Each number is 200 + 30 x the weight over the matrix's rms, rounded and kept within 0 to 999. Layers, rows and columns count from 0.

# up: layer 2 MLP up, 1024x256, rms 0.0781, rows 656-668, columns 0-127
# down: layer 2 MLP down (transposed), 1024x256, rms 0.0708, rows 656-667, columns 0-127
up656,225,205,212,197,212,194,205,204,207,258,241,181,217,249,130,186,212,250,199,223,200,235,167,195,172,238,230,208,202,160,180,191,203,162,190,190,227,227,248,186,173,195,181,222,238,138,188,146,131,224,199,189,203,212,168,202,248,200,187,215,160,166,187,224,171,188,237,185,188,222,202,220,163,267,170,189,154,150,218,200,169,283,234,220,184,200,151,197,209,175,186,171,190,213,200,217,192,195,149,198,247,185,214,212,201,114,269,152,178,171,221,234,179,189,199,191,231,263,182,189,239,194,202,165,144,188,182,147
down656,230,176,151,185,168,232,202,186,184,234,190,172,194,181,191,201,227,230,217,207,225,208,237,212,189,196,203,192,150,166,199,234,231,258,182,252,198,238,211,228,221,221,184,227,253,161,150,216,184,144,202,221,208,170,238,185,162,240,200,213,211,211,191,252,216,183,247,206,157,178,130,191,179,227,184,176,162,148,141,253,214,226,203,207,184,189,187,171,250,228,207,219,202,183,143,163,257,184,184,231,224,222,138,218,163,213,204,259,199,205,193,273,193,189,171,191,221,189,208,173,206,222,208,190,165,184,162,240
up657,233,201,149,186,170,202,192,151,214,259,222,219,217,216,177,207,171,207,208,171,174,190,178,165,134,201,203,109,230,220,137,171,194,161,143,181,225,244,188,238,164,239,183,221,214,177,197,246,187,201,198,181,191,176,185,235,191,172,207,218,217,191,209,244,195,238,184,179,217,155,249,224,214,172,209,165,153,186,221,174,198,223,214,197,175,153,166,169,196,191,240,197,213,194,186,206,189,185,218,215,202,128,198,201,175,172,252,152,194,195,166,232,177,172,217,243,219,208,241,205,215,176,176,186,191,198,211,155
down657,210,221,259,187,183,186,185,182,181,183,203,263,202,223,122,186,233,180,204,210,219,171,177,246,213,160,212,167,225,231,224,161,182,176,197,183,231,169,217,212,207,246,243,155,230,199,236,230,157,220,224,175,222,250,219,256,223,223,160,206,195,203,175,184,211,237,163,185,215,173,212,225,136,161,210,193,202,194,149,196,197,216,194,221,209,227,238,142,202,224,191,186,224,155,146,209,238,123,211,187,180,169,287,218,197,256,195,224,187,164,218,238,218,235,178,164,272,231,241,202,212,204,160,194,160,182,247,187
up658,208,196,178,180,193,187,247,128,201,252,214,222,217,226,115,247,229,201,208,232,120,234,184,226,161,187,233,187,162,126,234,146,140,223,153,190,226,207,229,175,170,253,180,225,221,204,235,231,199,211,176,217,229,172,189,124,217,145,219,230,243,201,237,272,201,243,222,198,208,143,224,170,190,144,192,214,166,222,234,167,203,169,189,228,242,190,156,224,198,181,221,207,209,202,196,230,146,152,215,173,217,246,175,235,220,196,217,197,232,213,265,134,165,203,157,198,229,205,203,182,158,168,149,147,188,160,190,199
down658,156,216,180,210,217,229,233,215,228,156,202,174,175,232,266,209,258,248,219,235,249,208,248,184,217,196,300,178,205,231,219,148,274,181,146,183,205,206,219,185,150,225,171,208,164,188,200,174,156,280,180,150,246,206,215,139,176,221,254,171,212,199,207,158,166,211,218,160,204,170,155,181,208,170,196,214,184,185,261,149,211,199,229,201,233,255,178,257,191,177,138,183,241,188,191,116,217,171,206,189,160,178,201,190,202,225,173,166,243,221,216,246,221,194,173,230,103,188,226,154,180,173,187,204,195,205,157,187
up659,187,182,186,198,202,149,183,185,236,201,229,178,244,223,176,192,155,185,211,221,187,183,185,187,170,212,180,174,186,178,164,145,206,154,160,233,165,182,229,206,210,220,263,220,203,168,125,207,194,224,186,164,216,220,182,262,184,148,206,162,234,212,160,189,212,248,249,203,176,209,183,240,228,182,180,182,191,155,223,171,185,193,145,183,174,245,178,248,252,160,185,236,255,215,143,136,197,206,180,207,254,221,211,254,210,175,226,221,223,216,180,187,161,173,199,183,167,223,182,203,210,153,218,230,155,174,214,166
down659,186,208,212,191,180,176,225,253,192,213,199,248,201,138,210,140,175,205,154,216,240,144,186,201,157,187,190,200,196,289,196,170,180,156,229,263,244,235,178,195,155,119,170,179,196,227,191,218,229,208,211,227,187,158,245,228,202,206,161,183,245,178,272,198,111,227,211,207,251,194,191,140,169,190,186,172,244,190,210,159,220,214,217,193,207,160,253,195,137,224,258,216,161,209,207,172,227,204,209,192,185,182,206,169,131,168,243,223,233,181,190,234,153,199,151,224,215,211,186,195,220,166,165,199,251,207,176,203
up660,172,168,145,190,166,200,186,175,211,190,254,222,152,187,161,188,239,205,188,249,178,218,178,198,201,218,197,154,226,223,193,215,135,244,198,184,160,219,210,224,184,179,184,227,230,177,207,228,208,236,182,173,216,232,210,190,207,225,207,248,169,255,186,208,184,217,214,210,233,246,211,210,163,148,166,244,181,198,231,135,229,216,172,218,231,185,197,164,222,218,224,183,224,181,195,209,225,201,212,232,204,250,189,197,202,219,157,170,244,233,180,193,169,250,182,177,246,179,215,162,192,208,257,217,203,178,229,187
down660,161,220,218,176,228,211,155,261,225,177,220,186,188,197,265,186,201,230,216,221,254,184,181,181,239,120,205,187,216,186,214,196,204,266,207,206,154,183,211,150,217,220,180,201,182,198,150,158,229,185,238,212,208,224,172,176,208,250,182,206,244,244,225,207,172,218,182,214,194,193,190,228,207,224,161,230,240,209,179,203,214,206,219,201,153,145,168,227,178,226,179,179,189,168,222,211,169,217,200,254,169,241,186,207,222,195,123,248,214,170,173,227,222,217,183,234,194,291,223,156,167,130,209,152,161,222,232,181
up661,195,169,209,211,197,162,219,169,204,249,258,215,216,207,167,217,176,206,207,225,189,203,170,214,172,241,196,226,184,194,178,213,147,213,194,183,213,225,225,183,210,210,255,222,229,208,181,179,176,260,161,212,210,142,180,154,185,152,214,170,209,231,186,202,203,216,183,218,261,211,223,177,194,184,203,246,170,159,215,210,190,181,224,180,251,223,181,193,189,194,179,158,243,278,152,223,186,193,189,182,188,238,193,199,173,186,243,211,249,229,178,245,190,218,189,160,217,195,184,227,209,207,210,169,225,164,168,184
down661,200,158,195,196,200,165,205,165,169,239,195,195,214,180,179,121,196,179,211,177,167,224,222,189,196,193,194,156,193,277,171,198,186,198,183,232,226,229,202,226,166,192,191,240,144,163,176,240,232,175,199,201,195,192,233,208,185,185,230,205,223,228,188,280,229,169,197,163,204,213,138,260,170,236,167,202,174,181,188,231,208,202,187,195,162,217,229,205,236,176,229,196,205,198,202,167,201,208,210,202,188,248,222,220,193,219,254,236,181,204,228,145,165,186,179,199,153,159,196,151,193,192,204,170,229,183,197,198
up662,196,248,201,194,179,221,191,227,194,200,226,171,179,185,245,183,180,195,207,192,175,181,243,232,205,262,194,257,260,189,243,192,187,197,156,190,195,238,234,178,216,200,163,221,217,206,208,177,123,191,220,185,197,221,168,222,201,205,213,179,199,170,183,216,187,209,238,226,199,218,187,179,173,175,195,232,235,167,219,176,219,198,199,175,219,191,143,185,166,169,224,178,174,202,223,221,179,190,194,144,177,182,188,197,228,178,214,187,203,180,187,166,183,198,208,167,136,182,197,193,237,165,138,176,145,162,220,188
down662,172,211,218,228,216,178,182,188,229,191,188,215,156,225,226,242,178,217,221,183,229,234,180,134,168,222,180,216,177,216,163,210,193,201,225,217,245,199,156,187,171,182,208,177,250,179,173,187,199,149,218,208,178,200,167,192,194,182,188,253,214,234,232,197,198,118,218,174,147,242,211,168,108,233,254,241,157,245,213,190,194,228,188,217,177,160,207,230,202,178,222,187,178,143,184,216,202,211,171,241,207,200,193,192,217,246,196,228,208,234,216,196,152,212,187,222,197,182,200,192,207,207,224,254,184,183,195,198
up663,198,200,141,219,192,246,205,217,255,205,149,238,218,221,189,227,169,251,234,183,197,176,161,218,187,208,182,187,229,208,197,196,175,166,131,150,246,162,176,195,167,267,229,260,236,195,152,149,202,204,185,145,245,213,211,229,166,139,186,146,185,213,219,142,247,176,175,157,218,212,236,195,185,221,202,230,217,207,210,189,154,168,199,216,211,204,197,184,185,158,210,150,204,202,203,193,224,193,226,157,143,213,162,144,205,178,247,221,190,207,216,130,204,185,187,186,242,197,165,167,234,185,123,181,187,224,215,188
down663,234,224,231,236,184,179,217,177,159,177,215,158,221,195,257,224,220,224,161,185,214,196,177,226,179,198,188,199,154,156,200,201,222,207,208,185,180,152,204,220,193,205,250,191,214,284,220,157,215,165,236,188,156,195,193,196,193,191,212,195,193,187,183,194,236,147,183,258,208,203,181,181,151,198,196,245,201,181,226,207,227,178,249,165,234,179,247,232,152,203,201,206,165,211,176,234,242,187,217,222,190,196,232,138,177,213,178,235,178,214,190,176,266,232,207,152,177,223,232,207,175,176,181,145,209,264,200,196
up664,240,172,224,181,188,235,199,232,278,215,150,184,180,221,243,159,173,166,189,223,153,198,205,153,206,206,166,190,213,203,192,204,244,228,185,184,200,167,171,187,172,206,184,236,199,137,188,214,174,149,234,218,228,217,181,153,194,214,242,184,208,189,177,188,197,215,231,205,205,223,247,163,154,239,190,211,205,212,176,190,245,244,251,272,126,204,198,181,213,210,208,201,195,168,215,178,205,183,221,186,196,206,193,124,200,182,215,177,265,197,224,208,147,138,224,244,178,145,223,206,208,148,123,150,204,165,171,202
down664,252,222,213,179,189,216,211,193,179,206,171,246,169,190,221,203,144,126,226,218,203,172,266,211,214,212,209,181,139,218,142,209,249,206,228,216,221,238,164,233,235,181,234,243,200,181,189,218,218,178,194,212,181,138,182,113,219,170,216,211,181,197,166,223,158,244,140,167,169,174,213,205,182,210,181,203,190,215,188,237,229,239,184,189,208,192,209,187,181,236,205,215,198,199,203,187,185,194,167,195,232,211,248,199,195,212,148,204,222,213,176,201,184,181,248,259,165,175,222,187,144,180,219,199,210,182,260,221
up665,207,181,205,182,191,155,267,195,270,214,209,190,165,223,180,231,215,200,221,192,187,208,140,191,203,218,180,217,152,265,184,210,170,198,218,210,195,222,213,237,235,254,190,180,193,188,178,168,178,209,182,207,218,168,208,233,195,178,193,215,209,212,177,172,162,170,226,169,184,222,232,174,196,204,212,131,194,203,223,176,196,247,231,243,223,187,195,202,161,215,224,193,191,257,171,186,213,170,155,221,202,208,185,194,247,246,211,198,167,189,178,220,120,190,227,188,206,147,171,164,200,203,127,204,176,126,189,149
down665,203,146,191,189,204,189,165,207,173,200,194,171,207,250,241,209,206,176,176,234,244,279,222,201,176,241,188,179,170,218,215,190,189,175,175,247,241,184,292,245,229,159,192,191,185,211,125,250,145,223,117,201,194,245,146,249,239,247,169,248,217,226,243,205,274,261,245,189,182,157,214,181,189,180,162,228,151,111,226,211,182,187,243,188,205,213,199,228,178,182,218,141,245,132,261,241,171,199,192,202,197,216,204,146,183,166,200,179,159,167,175,239,204,126,165,140,184,242,160,201,249,194,186,162,224,211,210,254
up666,219,147,215,227,197,227,216,211,195,178,175,195,220,214,206,242,158,226,178,197,189,210,162,173,216,196,243,179,178,204,173,203,182,183,200,179,226,256,212,233,174,222,233,209,207,129,155,212,196,159,195,191,225,214,184,218,166,212,216,232,207,214,196,219,240,204,190,176,214,205,194,166,163,218,213,182,163,196,174,185,175,185,214,179,209,181,118,171,179,177,196,202,211,219,179,165,204,188,238,226,183,174,183,207,218,192,183,219,243,214,197,228,188,232,206,203,237,209,156,188,202,191,197,205,228,234,192,179
down666,288,206,184,187,131,212,193,152,139,164,172,243,234,208,193,171,189,189,181,193,183,165,172,249,186,171,174,198,230,197,192,197,177,257,222,146,210,172,197,181,193,170,170,188,184,184,214,230,236,213,198,203,221,218,238,166,211,184,238,187,209,216,182,258,179,207,130,219,206,227,215,180,204,232,202,204,211,198,221,221,184,207,227,42,215,158,188,186,200,205,201,195,202,198,208,185,187,223,179,179,185,210,216,235,155,261,173,218,206,213,201,188,192,243,190,242,192,196,172,203,205,231,195,170,191,204,205,248
up667,195,181,136,162,179,195,249,193,220,161,197,212,182,221,153,150,230,223,189,219,190,161,169,169,220,226,185,184,194,204,154,242,196,203,165,203,163,239,280,121,177,207,264,206,217,179,234,184,166,251,165,189,207,228,193,209,183,229,211,229,209,230,201,215,168,219,196,221,178,209,185,207,178,263,169,177,140,190,214,128,158,206,211,170,241,245,168,177,236,198,185,242,154,261,206,223,238,207,207,186,214,185,186,207,224,235,238,181,227,176,176,184,152,183,255,178,215,218,235,199,276,228,179,190,179,238,227,157
down667,200,191,193,160,226,198,197,238,234,236,190,164,174,180,219,123,264,256,250,195,189,201,204,222,180,186,164,182,157,184,157,184,229,140,268,228,176,203,218,184,232,199,120,178,176,202,188,165,285,157,206,263,174,158,174,195,196,240,195,188,216,169,220,144,159,204,169,189,203,182,214,174,206,198,199,235,215,213,260,229,199,214,218,198,224,217,180,239,211,182,131,202,178,200,152,199,169,201,206,280,206,258,210,102,194,200,159,186,190,162,192,228,230,156,183,221,205,198,240,188,261,247,191,201,226,160,183,227
up668,172,171,204,215,189,199,201,231,218,208,213,212,214,244,213,220,190,232,237,227,197,173,218,230,167,238,187,172,193,242,195,200,227,223,220,210,216,204,219,251,180,197,235,210,197,185,178,169,173,242,159,195,234,229,201,227,197,229,208,218,254,291,235,196,218,215,222,170,164,218,280,170,167,187,200,178,213,191,231,217,139,129,214,224,227,190,215,138,258,192,216,189,235,211,241,217,207,224,164,205,146,196,233,163,197,202,212,209,193,240,185,153,174,254,232,205,223,149,198,178,257,152,160,190,233,153,177,241